config.yaml
d_model: 256
n_head: 2
head_dim: 128
norm_place: "pre"
extras: ["capped logits"]
optimizer: "ademamix"
lr_mult_up: 1.07
schedule: "wsd"
decay_shape: "cos"
steps: 7474
dataset: "wikipedia_en"
Each number is 128 + 32 x the weight over its row's rms, rounded and kept within 0 to 255. Layers, rows and columns count from 0. Numbers have three digits each. The size before them is the row's rms in percent of the matrix's.

# up: layer 4 MLP up, 2048x256, rms 0.0426, rows 1325-1377, columns 128-255
# down: layer 4 MLP down (transposed), 2048x256, rms 0.032, rows 1325-1376, columns 128-255
up1325 109:125099097127201178122097132107122121127127124140113153110128136060057183091033105142116115094147130135095122063180160125155117174158127132097128179090129157111114101138172134178044176122155173132137120097140096114145153205159108152155133155143097102141140203106079166084198139114120107123159151049118142164075098086172128079106123153165158164150128147102111144134138097121083115145192
down1325 087:119137108120139114085141148081165163115145094130131077138182140156158113143179119075120119146133100126130113132110144114117117110136114151057126148134110107194129145110121106175107135119113148157129188174105105133071156110177169182164149096130102149151133107136136135135141113088092161141171144122156125122097168093155153086088164122099094136110104138157134111137136142114068114077101
up1326 080:112154133142085163120127150142186148096118139134148146092064173122162166079081125124083139144080139072095097141136125106181151129154141169091161105163200165143128104120099140112143132097157147135143108118097169144108176173177153120116168083151101108151144177153218129044138088098066145146127109117088151060101192111119184106100056125135134118168111130081102121165160115157083134097109
down1326 089:113080106149103127180190148120203155064123159164170115117154183123096078079149110124111113114085129118132058096113089164164167085128094103167105158087066138110117156144083108144103119131135152079133091132140101120170062062146132105134099151136143128132070131084098168177093159103091100097163090131099100144107153090141169138083211127131180189120116118132117102163093139131173125071114
up1327 112:143102133069179134062083127124124135118116103160154145061138101122091112114086082187100163097110171060105168073161149155178087181102111156072156168156154124123171088134124133129091124139119177081123066106120123149119142182110110159136201110118111101109148123125066183124172104095140133120180213094182137099094105053114153083118098165130167147157090153147175118138117088182104123182200
down1327 102:195160160098155122132087128136116130182086093145144107088096087091125122126119113168128140122130169119118138090120159140147112175115129147106164210155125100126127120120111128081138169092125174115136061099127114168120200179120150133137182134143145099125136164155110137138144115103125142137155140121146102126076119082127168128118120133087164157150138106123131122108119114150092095130176
up1328 094:107149145094160134107115150113105146174163040118123108095123102135084141064107120122087101151130151092158139080149187154126098140130125125061188178124223151196104131148110162118122143093137117165101125150095123118119128194107111120062091119154110127104125130088163100137138154102108141153106097156182145143154112115079128131128141094121175122153161147187087113141196141081082147094159
down1328 091:081100163104162167083116161134086164109148191131166156172143096119184116135159165043177097115161125135110086111167107110169146137103110129129136115126084054114117141195090118110129110150121160111106211118071123143113172101112115141171125133096111137166141143171103162072166110101175142150130165120099197120112140134069159171150132135120097131112131105094146138126079141110142094129139
up1329 105:137108092088141198117109160152139135133103142096154130089145141071128139115136116092105152111172125121112167137108107134169160139153107108064115105164136103071188107166096104106152138091176078119077107163125123087142126118142141130137169150157151172164112138157116156109149094110134130079148141117143075106113139075154088154073102165141165085149063153142150135115132074106122193121183
down1329 094:103161119099111139140137134166124152149133115112174129093085190176031109116150153209113142142141107151119090081137124107072154140132085120055164124118130142160141119164109120143091145126117147108130142136114135142111087141192140096155130202164103091098197111130029142106092167153116179194175159132141141155121142114082174055130120152149129091098128129163099071084180138174153107091110
up1330 091:220143086112130182103137166145138137133174091155139139139139108147014175097119093138142123134135166135164141117130169097159084142206155094167141161144104113134126092080148179198013144075182100133108113162125124057066134143152110147129133130150124109134163149133120115113160092132070142133072136100128164115123117144093104132116136150130137142071164136132088107153122149032133099111157
down1330 094:139143137138088135114134091125108165063144157146121174120101130078182101165100161081199105157127137116135106090130111083159131154086135163119082093139185210094165161135060087125175105117127105146180164096100084139126117105137093155200138191139046137146093162128093097107160070125159162146142097156148127118109166133147094147152177108129083135131125158233134158148133071126144092137108
up1331 099:149137131124149132116219092151124093149071121134155060120107111158064146158104063090104141082085126128166117147194149147080164091126143093128176172160189085080134119144132101046148129145086136110190130096124140094148122147123143122148117121142117125143206142108136113136177173088130127144102171172164154171073088108126184177104177163111128178152144140175115115144168100133156096142101
down1331 096:082116147156136159190066143106096141138168146112098134102098106101162105112155136158109093150217081122074127091108113127149113124127198087105110078117054113146159130158147183126093087181139094130087125124113155107122115108094130175178054162150182166114139061182115177087081140169127125114079093069140120094115155146090119112152097123166101126089142139141139151148116158147058162078166
up1332 089:088120132136077153185097095126143164152136138107145110112116128097118136122059115165048131142080153153108132148110158151138159143175139136086146119180165091089092116158168146148106152121148092146113091111097132160094131091173089156064131133143060149075125137201182160084092128114106158113183186158150106102166141105149098153147204175095140118137153113111129138144116122098142112105141
down1332 104:160161132154155139141207130126117115127149121153109186116135090145112125098137097116111142103103091084131126141114095108147086143107107135197131121154074145115166122157138121118130096107177103084112124162149087156128136118109129153165126167108113141115097125111079115128124136042130112166165138123105137146112102085093137095152077133191090114175124090143165145150151083103143079106123
up1333 104:117092163127109091138186099149134185106098148190141160081138089143105137129143180042190157152128182103153098088148091133137140131054142181124145099116081110103114200100170160127130142113136156087105139128132118137116117165097164087105120116146121145140133127139066153118133153109147089142133143160106122143140105141163205136111128076106152176117094116128058125095132146111018136122150
down1333 106:126119124100164157113091155126163132151142125061140039144152120114137190124131128157104136076112083129174163128094162142116142135095122109141161105150133176099121118135121079120131094148114131168105140123082165109122154155193161147186109131169116146100117087151125132169085164116123126148107102113198145184169159122054138118179141097168159163145141124078190140145118062145159105126102
up1334 095:094190155109146132160119169211160126062167113134132146152127085104111148118106106130105146177147149132167161100118115132085116114167135186138158106178164101150142134073107134094111137120222153112135206120077109121134162136114142139103174111115114138128080143175076142169162072104130083121191158137164133072074104140141108183129046133094183150183096084077132136139085178180134077129158
down1334 106:161080163105154129101123121126142089102093115118118124130138134118103161185135094115180108119109138128146134085114154087083131139171115070147141068130157147113164093154095128125184158109122114225107108144141149178178042133064121155122109135173112093130188121139166085141087162140122115164101084162122087143151107149164115131163154158180154121148135152182122141172122101132110084201137
up1335 105:174119152173101093067119084111170094204108125102093147159190123164176177116125075147118128157152120149122091125151117157123153136125119136143139175096094166102170124153134118179108191127095183135142100124124087136127117197088128098126098073146101084126137218146128132090174132105143129101106124120074153151098143110109144106095091124131130073119069139130046125131070092124110099125095
down1335 093:164117163178116149108104066163149074128159146136159181081167147081151089157151047104134095083132124087159151116075146112164185159175124090136117139108118140133097135123149118152101096084177103117099124126161099156126137073098163176198186094159167170113162076110090103190127116148146098099160090093083146152113165122152118140098094047106131131115120148165110149098124115118122120061136
up1336 110:067182165118206122116154069158069094099106152095123118086143115122104116110119150166071108146077145140132175108157111105194161200121122142062143124102115113121172111141139153160095085158112096127079020139181133117103117138141159100137168136111131110147126141151107131131127131090139153140180166076149136171074127160107102137063084134102195143126119205134125072124144111114125155139098
down1336 093:136140090127132128111131113130107124149142106140143104117102156124127189085087078130114121083146130110105160146159104111116102149157165103114132076129108076164069102116106087138084127098136128131108163132145102135166080096182114094173092130119131167088117113125148149185099090075146171056134140124116166118127148119070166132129168132137125134174157140144089123152160127071102196115174
up1337 096:092073169091144101081212137152150143088105146124116101189156197107119109114156133130130097107104158089117099142178101135175108132129091141080187109126161074119126135149136172156133207086174089136112116183092127084113139119126137140124158150121138102138131127061063162142167143120136171082214101142135163118136147147116116108139093122135186138149141116147100098164154060048141173101073
down1337 096:108191172081119142133129125189113127131077151140135166115097133108121139095125124130136155102124139105159079157138095054180085137170142212138093088128092119121132114155098137108149173090124150118111173114094113107129119150186136194115117170187171191167165144129102140107102140173105132179157125073107131136129141129134130091145064132085124122132108136163144102058053126144181152112129
up1338 111:122137117065134094137167102160068056092168106137182144181166102096128146104100113131164160124116080117143124072128156098123108133080083126136194142117161176160158054127068167144167158150122144137149083142085172131102204153122132115090099141078076149100188186150138106083141153120058120162122195078183200105147132174095084144186116104110152145159168152113085086078101173115137138117144
down1338 111:166060125145145055191154142181125089169189166168108104129134150166140133097077190121119143094110107106117120120093068119121095167081132157126138119074145131147126153128137182146156134127104097138151072110111146176121101137169130118102148080141124126164153146130111120106153173168146102133116128140152121078107094047152163157157128136114084165126122147140088182178096215195153176079128
up1339 108:108115124160165087089094108113109156151054109128176126085122113111139173095093052168193072139123140138148123163121170123119161145103157098107143171151159099129157120130099150219123145120150104080136078161156122126159142119138106165075147078094128115131164176086198120055122102151173192092123186124128156143134159123175201095141149109161125140159117170171140151104159106157116133091065
down1339 100:126096161110080124148152107135142062157116123119130081115181161135103150204137182103070200189115070080087102156100081102136134145140132153114142127156115137113062096165122122090140129110133154142108153124116151086161152127116090153143088149096136116165205100109154064084144151129055096165119095159127074079090151133061112145123107176110154127104110150109126103112093094125175114125118
up1340 083:151165140106101136136089141128161215122081068110070128119122114121102101105108085138115151103092176077109106090169064128164103187180103061089133106171096155060132136144178081110097165099078154076158108126153112095150147146081161137143154112154101087122080120128092145166181110034133125091111152158169144116117096137150153128103079095104170151112113177139107107102138098193114133132142
down1340 082:114121107090165157109098130118179105197139121106191119113122167100076166075125099139163080132122144155114064121153175108097184111093114156102125143122152148151135138122111121158108084142180115146145156165088181111164099124084122128099149117118133126121157139128186119155050120127124104107111108134098148130125144148127087156117150126105115113130119158140203144129141149108144140122112
up1341 101:090104129126136111038168140099187113128124140123155168078087102158093128073070095104157151121067164133153154129152171113146138206159111087124161108133134180086144134058071091094073178122092141146150113132088118155093099124132139143106131076178110099072103184197109178154115193159124134161205134159154176130100129089139083149094098149077153154105101188177074107134134100109122111098115
down1341 097:160147122173095151145079138123109116178151160098178163087093107091161099142184099148139079139107188119058176104087119127099138145131142149124102155127136080140179088200109155101128137150147181103097131119067187086112149091121123148128151161101130147149116108117118087105085107078140161164082090083165116132159132135142140136106124131101176165062114175142177129188087128064118129147082
up1342 085:161182075164174145128171014148087178107058150123100138142100072096119137191141179101182143112116161114130111085142102075178158151143122097123129107138113122098096094030100134181100140127172097118148118132139086096215141139136126199184181129114119158132125126112103162107123091126098127168164159082135183143164135045124158049100137157125200133161104094120146127046118124137122133150131
down1342 096:164103158090123156129085129161134162167141143139148114113138192165108114054154145178094146151179147126101116195078129122100168119100128127120196164140084163087154125092158088075151134179124126121092140089142156153081108105109149126094117111167153087146086094126159099153101120079149075112087102160095108144109202126118159157183133146114128106174118119161195128146169163103129117129083
up1343 110:159173103137143132165105163165125142114122103055108155143170146136156174059081103115162125110161155096147164103220176061067128151116120144111173127128133148084111129140102130085120144139174172086132127135128125143129161144154133111139139153112154088107124108081155140155163071102146107152144119209180194068131120109213076169164127142149125129103115144156151106125142158130124065128110
down1343 104:123098147152085185156119114111155095119126138110110108163145096107095119166136094136165118133106129112186102101137114085169150125160204101066092134145094134200133139093122127112143124140103127211111130110144131096121153145062156146145101133109085145106165107134117134135155144208133128044114152148109139125130124198119135117105164138150120123179164084178115143152146132042159128177098
up1344 092:132167211121210134138165118079122159142153125088133090193074126127124148117142100126104115146108161160166158111139137143157105128063117152056122180069114127092133056091104185144084152127143156141107075116073132179123118144112153091066114115173110124136129128173112140144112115118098147136164121080083130146129114151094149095141093045134162085139069129124096106097112140113150153116150
down1344 098:102130096099084122089130125128080113112151188121144080122172167106134066144123113141125140099131125080103105126126133117159186111179191142178130143118120169088120168147161115172168122103150116154114176124200064102113112133167096129210159085108095129142154151092142141172148125186113115144094143111176096105148119128154129127102107147119113164138148106112149163090121134128144139174149
up1345 109:155141155129122099142128125142111085178134162126152145127126138093129122142126105165150110141095152105148087123126149110141165158118086126128185178187148154098126137136103113154161118145097167111197115128129118139142141171090152136166151112132084105138113121151152136089150132080138141127137167116179136127066125016091092141116169077180136111127073121118070149135125134136161108108157
down1345 151:101089124098138145126128125135164151090120107147111122135153126117140139129148143102099134160161127171125156140138118117112093101178132126108090067084130094137112112126139154104077147126148089133086120167152125109134119104134133126110109163118168152121176111084115139160116105147112113118111090123093122119138115195139143124133103166104128138154133118128153087098142112160102134158119
up1346 103:105073176104134078147135060101089147100091118135192105105167143162115168114166106150195120181096129115110186134205117103134107151162150108100170117140109163144131112109109121148121151149130194118147103140147113122157178156130132097118122096137094125126093145109102130157116070150039111201163103111165124086134163123123168111128151107094177150155077127127110062144110153159114123143128
down1346 106:154150162077060169086120130152143164186141125073130169119115111124183109102209136099176137149150148157158104117097123114144149114160159086164091119095094146097182086165083160174106110089136123158112103096159108185152087175157162133114142158081080097112118135115149125151114087148163137155134117144124179183111122093137177177132192121162165143090177168164166130100115134061105108146082
up1347 099:119108075128148125127084045121136109139118121181096122107157117111094156134092107102156135078183152165115157114148121129115150156113127132133145127151146179123109099147166124094099150140172148135103093188132129053087133130153137121124135169086151104038170157130084120107174141128161147120097118096169158162075107161117112164123228109150169153144044174106120162155111162106132171092113
down1347 103:139139114131137157136138198136091154096176115106217088165173073115166062105147198087127117188137097090136107121145084146132188112102151077145110078118140121127156102126116113068155131097152110105156149120181143121118171143110120097130114126160144048163072124177108112102091185134082102094179128166095109114127194120140098171169115139096089145157174109164045164100150093107074115153129
up1348 098:127148158201195120104138079139151130126127119073087138138093117111102167150058150137154176189104124106193158150146140101106110140071145119111151106151148163080075111186170172189086146104166159133131155120130061150187141110134104115084116155170207090121156161140063130071144131112145158193133154102120101105109166140195104102131134128130157076136193105127155143127085138109123120155133
down1348 096:164140146056074118151119111152148199117116110163195131202106118156165113116149141104116119140158072079150145154148164132096079153175133152065045099162113136179144142153113104060130087145170075127082138135097149095110095131128209189105116123149157187137102112110110199120158137202170146174140097118129128045138160126117124137161093129139126116129099141170146185138166131141145088167083
up1349 090:112139216065187116075135091149087051106145129169171097075115124099144116128112138178077114164103085142164177117159186128114068089157113113129193187127158063104102117165120211118147124176094163119106143146100216134145118135140114136142068152142082114135128156200140128097146170141205168121132125138078121123107132155080107078108120067145144117157131119153053080138150164115115083089155
down1349 090:106183107155147100219097170077103112169157090075148144076139165151139102188085152104115102102160151188117074133129121160134130118163121180130103152095143078124135097128132130127155097111074150124135124121159119142103089143117150103146127145156042148167169107122160185147126130138087105099121153169131171082166154126052151098132068116107100115155096095092144171126118123112081187104076
up1350 087:100215151072093115175128069071136131157158138094116107148076033130152100115159170091149146116122220151140146115151112120085134139121129084099161168112131171124127138115121167128132156178141111130027158186164119119114139135153125130061109157133097092096122147123146112193114133122143122113132124112118108133122107072113094187113111116105164111160102135097048087179159124083109106090167
down1350 097:143129136107115092163082124176104105196104154117156132157131138108161134163095165091123113138164126125189158107084144228126192134137131128161102133133122111172144110072090183134056107120096079122122142172089124055166091110127161155143119110108079132170139127100124117080127096112075122085174091155147103113120169123123126159142128080178104057100166183129067179097137168064100098119075
up1351 098:145115107098192167071087135155122116106104106146125108105113122103110094154084119175119184097057106202111135090147127106182106151066131151136150064127130158106154159162180156115182167156092139090082085116128157129128107183185105142099113107162106143087138157102068204133176085051166144135141145164129118111087135130082160166086093063138153112113145174156169081134185175165121166146175
down1351 089:133120156100101136165112113099132097124130144140120091118140140131151114096118133114137140104152146126123170096154118139146114143150134134114119146094132104148097156120081114124140097111107151099162125131159169094112149134145117128116206148098107131101119120194172067129143134117148110084128150129093174057141113111137125162167136133094118142110110094149107155176103095102140131122082
up1352 105:175161161194095118148158213131087154137123110140089126118179126155089134094134171119153115122117148129109137149123133095099097096165070089111142132152168164151224089124162143141122141155146122121120105104038099144178189187167100124140148128176153011116133158117102125082109152077118139126108109086131101160083168102151146090135142165136128174168151107178133113163174108112111181153096
down1352 102:216103151129201123087127080141117154177101133097199124145108099142116158181132116142074115157061103113086150130107167132088106137137194173058128107084105169102128087157168106082114123151146097121179078148116116082070140135138109086156122105161138171117085136132091149153153107089141112093143136123122131087079138127157132118082136189124143118082161136122123181117108165143200150079111
up1353 078:121101108138123143151086122089091149067131089031143173170147096124155119147109163115160132064091160118095162106142170132087140151136129071174105077228145129189136138144075180109090137131170108149132147179117120123113137137130128166144112137117165090111132106119119088210190159145174146185124118169124133123103089107133138145133128135087129098164136135099181068060128140145140092120158
down1353 097:122147145106131102145102192144160166158144176130127046111132111149146165135178081151135156125109157159136130152144094134109122095136175155113140105128141144096078188135124095141116107159095096142073128125138149124083101067069070176095193122140083079095083107092123125132182123081110113083149148147132074078196209137117089149149138120097087137143110124148142139158135141047127183148120
up1354 093:116073126123108171161110131104116133145131136072112080129170118138110144170129133124122165158141174111139144075158174128091157128146055122120207149119111142131128076082147121139152099114125136129108143125130104150130078161090117149135157129140120190076054183142112120108131065036078119108147164133152144064087156159093122159086096100127108137148082166095068092102157148120126137123143
down1354 096:113110061129126106131196123134117168131135153146172117139133097162081070131125090131097123136139139164160146121122140144118099098089160157127077103125134112122092160083137123140173112144144151117101119145122178060178078148126131073103102105098164109079132066129139188105108124127166130083146147131094113159155159158147099131189098078227123114136152174174162139149148153164134147161147
up1355 105:115135121135141118072160099179145167127114150098155141116101081149111156188083153170147176138129155115096131099151127092114177172015107114153167151088123156191165056120149142123134143145099136123094081187121125120133083162141162129075109117103177154089134165181144121140183135114102105131150101119090175155122159147063163090115113174087131082111120129124126103113133138112138146133119
down1355 102:170135095093107100153153136138153154146099145154140097094184154099151119136118125115137114157168138184119133130140182109088113156125105102104104086125140143174129136111145155101149129145165104076085135117140190109031161078152076141154135148143080134157185198127078086190051062089146108181112086127131111147121078134158122112088178164206167159112132117124067123122071148073156153084107
up1356 093:129116104095096075106119121124133109114114152160223134104118130124123132151199094150090127122126133077135094150123214061163151157099172155136145214129188115174171121118195137113105125102121167153143078125075109136068115134189091110141161130127092136131067163131060130119141149083156157153124170129106158142113092118122125123114106094101140135169149118154059131161097141172107110147099
down1356 091:083117126134196175069135120101164076143153112132116181156114114137117135101127116082151053145189111149130132101148145160116128130117143087108127103062146159125166117105187112118153137150131123109112138164136216211101110131088101129118075111099112098096163130103126122089105159130121153102140087074085174126080081203145166123118101073183133092093095175124171134091124125152151094170095
up1357 088:192153097094117179140089109158091192147180094092140130136181097096165152075108106193171133159059114111150116141160099114093176155170090128131104158150176092144130089148165160156126109058056074144070071123094143146129092157078124177136150129170120095118171165132150140156126139117107149147068136101132102083112157170118096105112133096136112108155138171141165146103113072144098130102063
down1357 094:067103144173168096146102072069116124103154083116068124062154109157112129112123124071113108115153164146127154148101096146128081144141174088137133052129113169119080111148124126111126124124170115137138143088184135147117155154152140109141113161092070148092148165185088155132168142145157130088131151132137094178105108111089078104139158175113123146104148095082111149143081109109170058156122
up1358 096:094084162109096105073199123135116150135162147147126150093119155115170134180083063159197138173079145117163135130102170118129126119092084133142163188165089127149117077091099147126030204165094160105149131133133146159161142169174123156116095141115122144141112156112122144079185135110127067090166154099146117138138213069097086108127145114129207106167137089146130094140101169099150093113137
down1358 100:120096161065067132155097131119075118143129139042104118131106150107095156139140127164090167195136078117163118126086179159102114104182133100123121164136176156068109130151035121097161056175127104169134127078097053201161152130130227123164131080109113165175065175147117140181145156137078108139141067101173181196127219101162137148147107143123118147154140131166116137113162093109179166091121
up1359 096:123201177116188092120137104129115133117139088055110061167133037085218141071183152095170167073133098125133113129185144128081113131131153125136125192106151176117129090148094179192143164114105166089105121108110169153136124145076130136123095131166147122128135174147138152127174137138155126102079118151118123100144152116087123161132150161115136126172144167143112128060142116125072144163099
down1359 094:161071095168084104093127121127124107136118134107125138121163142141074119184124155125113105133153166087124116139066123134122111173092180165126172142048077062119081138100143086090114131133116064126105183089147182170097113179156136146165085119139110105131138101190088168180158103134162101184115169107182139086131157134145161125205135090096134078087099100098140132183160126155112097118120
up1360 094:150163136126202087142145053156093133165166048134112112159110174097142094145115150115094102098162099129130147064150123134126113101132122143134095092118178114150163088127107154113116188128149147158119156096093176075147178153107139112158134171140127087111096158106109202125172131181176190146133111116130155096065136153058104112139181170148116102140152118167082153150141165089096111101097
down1360 099:092077118139093133176185163084167075135119154176098145122147117156118159101176124150136129190156175135111136173105178145185105161095159111116121144094144151141132174106145154120130072105109093114076058152108085138132114113149161186134120130115131149126133083200112069095077117127094073143140192117136147164120137123132165123107179151142119093113160123126180136094134130152141201183103
up1361 078:146148156123110190162190106169108158147119078116189059162167136088097130108085088153128145078083158098149134141140077137129116132116118078145167104101137166088135137145108209173105144152143110127144121145125113117122098155085149171121165121144123081149149171129113128117172095148137142128131138142104073125130140138119142078146178161144158105119071125135142114073163091067141117164075
down1361 087:112109126165081094114129171088156172130124172143130137111140118163084147148181121150115115182172169087154128098166181084088126094150176117090117059099113127108176145086106161109136092183145133150109149132113158079148106072185162080056083066124136105167077100135175139078151190090085172132120114086128146111143154138070084154110177126116104102110171166116180168141157130082141166070121
up1362 085:128126127112161080109101061162111121115179121135093141114072091117121099116074164121136170086145135119092120119075181105090144152098076182112122128098085107154201098069075181150175176079147129122144079130110089124103146153169157119113155130123193117126188122079103196145136155093176131134185146105184173103133165093139113143062108119181143127071157183145100121113131106090142069169106
down1362 100:104169139137034156134042130202112136144147201167147080208137153136121155119131084123100149113156102181177085139120141178149110101125123169085145118153113144122133186117124096152102145167144136074114152122155196125187098086149049171088134169130107119158089143104099141120107113059156137085161134153107131142182158114180131078144111125151167108131101153133109117127102176080171158118129
up1363 097:121208228092117095183132120099189125161143107132195083146128190121146130125103133176101128176114156109192139112158148112149154084146150121088164086175086159102072137082139155171153190122146122118102137144044124140153109085169123184148098174099155120120164155139110116120097081122083124147082169116136175120093109141134117107142108147187166146153095131123142128116100154111059083145157
down1363 096:133110132164152139113151165130074092163150171134087129174108144174165137120135132151121106088099133118095119093086155105172050076094094110077077141104160118160140146171142065149127130176173121147109120175115173118132100111152171105126085085162106111165167077164172105075174146093142094090176185085106067140073098114113148170146169115043143173085090103100122072061075086129085192138202
up1364 113:170159135096086158139112149120122116080144110166096147135158143100087168119112116135156157157113116076192145097173131099166138104152108151095153125140084092077173129096093156087102170112117187141147110135105077155113153112125125197111162125104139092047209163173127165111171148122084145155102158123093158098130207115106095083150074115200117165168165193128062133160148198117169146150121
down1364 111:099178179103181142117137116062180104126155078123084118159105095096160128152082064181129093133145037148107146188181114125132121110130134157192122123148056102136172049104151107154122064148163064098118131130077123131096135132126156148163115083174118106150119110093124086173098118162104119136161112133129139088128096145091081117108113179066113112097159153155116040145130053119163134101121
up1365 096:175099113136148111150158132159103131130108086090133147100121101166062104122029128186119110112094205115127177114172133092132117161123130105107186097164171150158135126142125108109090112128112118109159107135128138078124071106063149092104164072164166102086123180088118120128101124113097152158140160162126078178090141158155198134071142118095143138166196156170124119100112167110099152135110
down1365 096:156101161107118126132110111128129162116126141116127082128147138139165127111158134096157165153147119197126099163150130115078174153087117079151065127124111109131176131113090141178109182112131109096108116121152116123163098117189103132158095186137145177128155201220144112097140162086124145064147124105097123074169093126098123080183130101103154111097097135103139145134124129105141136120108
up1366 109:138166090123142192116143085118176179144106130091136146052123140080100151070094145138129144126100148092160146092139105168171139138116093164097096158168109155055144101177064085128144153082069144128109089134175154081154129170105177127173137135141181121081120110167084140113119091124158118118105122201169096114118155111130140152100078159134104138191116142091151145114054141127131128119191
down1366 094:132100092099140104160106107152094129133124131093126101141138112127083129121128114125164092111184196107109099126060171128135148156166130140098102085086154070089123115161185095105068135098142136134157167130140083136132052121102087133144143109112153124131167174111099120103120086090144130148116118109164174110132168101156094120113185146133128105100173134115140086129110137127214151077151
up1367 102:139126127122189143090119098107151181128058054114095120129127118108076108116065119148131141079129124113120137081179151126184095174108102152089159179146171076127177110134107172103096163105117156120087099152116154143144138171130142142099139117103108090104140202136107140117148095083080114141142179095175175115119093130107138089091103171117181157191084175104150057140085117198127171161157
down1367 094:158168152098132107184137114143106103103127141108104082176133104139109106151088132118159175119112133134102184144157142109133105135100100114144142199199169123102119110175145150084105131134127111101161102176076135148123105145114123128127159094102150159117118112108109134151096139098133120171145171106137146118124104178093139157096088115115168156116121093131109124122122119153126134146139
up1368 094:207126137136120163121078116089168128118112104073149145144141160120050123102173180113174136112144154128129125112140127110116167118145158089067136101144131121137089114145088105122160166160130079157076126103162155128137095114121120126072145085150119167123139155149141151100153107098115087114143189083107180105150172119173123188081137136161137157163177125139124121128139106078159184091203
down1368 100:087139174117115173148126123170079129111141111206103117155110087074192105146116130162100120086104111114117183090088069092138134125123094138133151134129085104122175181082098108121105071123156153031171117213130075126070114141158095147152118175164138108105170103110083106142139181123086159123158086150142076131126060143122156084207181183124053108124141160148113159107166118165093069127116
up1369 108:139112130170154086103147089152089136072145119139079083144133180098120155077147076071146206088194186153149123168137166121132140139111174128123159140120110116132132146142120135075098135025140081174130116131080134138102152085084109115126128124157123130076124176162112112136108144104123102167139124121156107150095079174149157118105107109122156118103114185119142115151167105106119099204113
down1369 103:151170116158153128126160141104088105168098151107198086133116135118188111114176075222135132148129112096116093116079094157140090146141117068087116122144097142150131096119123119091134128156135100078134141117113161095065134145147152142149143089064173096091107145161172136128119108121155127107138119088125088161131103120127095164045111131140185114101107105097101081135115177128131132130112
up1370 104:129147198114141061167225150128095199085108070086122055087114168154149090140121157182146149119097144156049176121123187123095144177102134121108145099106161120067123133105099168131114124136194135154114095129087136120180097168128095122110175081135136058077128107122167136128157117097145155111146151132169134156089123094065086136174128077080165119079157108155098063138114114123160120148130
down1370 104:121094106165100167110154166166104175077135118163123109111144054099152097110131167129143113212137128158153119145155133174106086156171145177112105159167153126164131158173153121137100065086145152094132161108154074093172146153152141052129190127001192128146130072054125141160141125087111145150089183126087115167108141078147118127125077094135164106120106122125125116046180135103133112164152
up1371 092:128137133156124100213131128127108104109097126174149144152131092154122132152096150138159163058165130137187153110142200107181169120110135172100112161126159084163143085173179141112114097096089075155090163151111100087193093130118123177160134116141121149158091183122160139155156132067139105152147128086144104099100092112177067068071128129064126076133135138074136134076093118073113180164165
down1371 091:134098122097138131106216114102124128133110117068095135148141114091137144115205125126097107136147097171076070124130036117051154160073157077152125137147125142149084134105074092172150100118117199097136073139117171103096163140154141090146111129156128112123156103133101142169099131135149166189134160176151106174172132145107146124146160153121105132103117104151091131136147132159108097042163
up1372 114:140132181203146107104143094120104127116109134105115087091117149110097138167127041159088161114192161114143113137094168136153145129125122149140143131158077109089163115065097076109120102123188181121127178130092148124106140131130124146041126114151142100089130145122120099127171134115105092141168209107155164058158208162093049056144131088172133132152182128133113128143140158112135128120142
down1372 104:154149091135117145092089148112093099086092087152119112114090074055121125139119185102154105104159010132125173146136119134102098103070071192124118111163145122161160072078143115184121099118134086130111116174145089108111167155188161137128184145185122151146119123160185103153133104157077155110144114135126100195125076150107153094071116099169117136106113163112166119123081174118138115120136
up1373 096:125123212124138055139168097135168167192086160086109109123138175151143135162086075137062104138108123130171163102124128142174147141173113160128156143119115094119090109135154146108119184157173144078132165090078205149147153125078145148073189187126049125104128128080187103083141111131107171088156123154110161104109189136084121086112079063146147121131086169193122087127148118160109138114101
down1373 097:110149149039147158135166152164050101127167111182157105152120103113125153116167126081117098142126082127092118155117135125131098140054086126098126142133117112148136166142186098135179105158142124179117149139149135090124110136191101116221110083182167133100155159124138123153141121152136071160157107079136145123159084111192131148144140152100118078071123102131182090114114132135172089122135
up1374 111:106129139075111106082103110128089100131156135131102090121135187099089178128085126188121216092123093136184154138098177153163124159110118140117164167183196122070152114071163138097135146161131132165131121109097119090119108147135120194089136131178103169094127168134165126098147108150110158178121140122166151084109147126099118150160078091072172117085133117114132137162140116183128103095122
down1374 106:134100187152042062067121109144085161146115139116156097111119101141100162137108120090153158154096114126099058121134141054084128105095194097146127170110120113120107167105071104115169125102186177151143192131111114182124174119101154145106139124168119101167127124158126148118110145180129137161175129114108100094175136105109160156155127123156113130130149118074047160071130146128154147117121
up1375 104:128117132138125126093150110073147149085057124101122116048112136160142124131133105119134115110137179162231090102109195161182141196121091166138137134110136165095123131147175137127080122129140133099129115155114130146155145174171132124094119142166135110160118095124173126088119143206159144151147092156123093123110151103129134151066152093114145059134151170113109123131141108148093108156131
down1375 097:164113137087221073156147111106109157165128119156120085113091156154096126109157136149097199181131079127154116145203155183080185082148123098073145158136126107164098094104145178140152124167122098171148133116121151133117150081091104183160073140168088121091153180195115157080132113109138108135076118115096130118169079112019091125078124159161117127156127114149160112126107084123167140099101
up1376 102:129144116189094091105139059170113148126131105176186134096192148147147153128124169180195174092164165131153147134134147091112128123120130152171189105128120111081111109166092157157084130126109153128138119175127187145129182188091127086114095158111108100108147178155192162122165149139188110115085084102132086179104100106115155133117159104140147109156088168125076118137103113132139124084174
down1376 102:110126150163106142167132160153121143163114155116063109191100141161051111062153119129044099149132135166109141144128107138130116139100154145077137118104098109116151103143109109094156142164128145110105131107115161147107137131199133165124098174078123120139089076145151101078138107109159128125082171102174174053176194185092115148087131119099102127157083117114163183156156116150150151183157
up1377 100:158190129148171086190086123143090115172106187112115095161156123112154118160088123111193097095144094122056154090081150088069173140079146136120142100134119132111170139090064149146180110131202105133156082123136151092143118081143129159098078149156103140117094112154149114154092129173149098167134145114127171106087159114085120174103123140099097133213126137133102200088113117065115177133144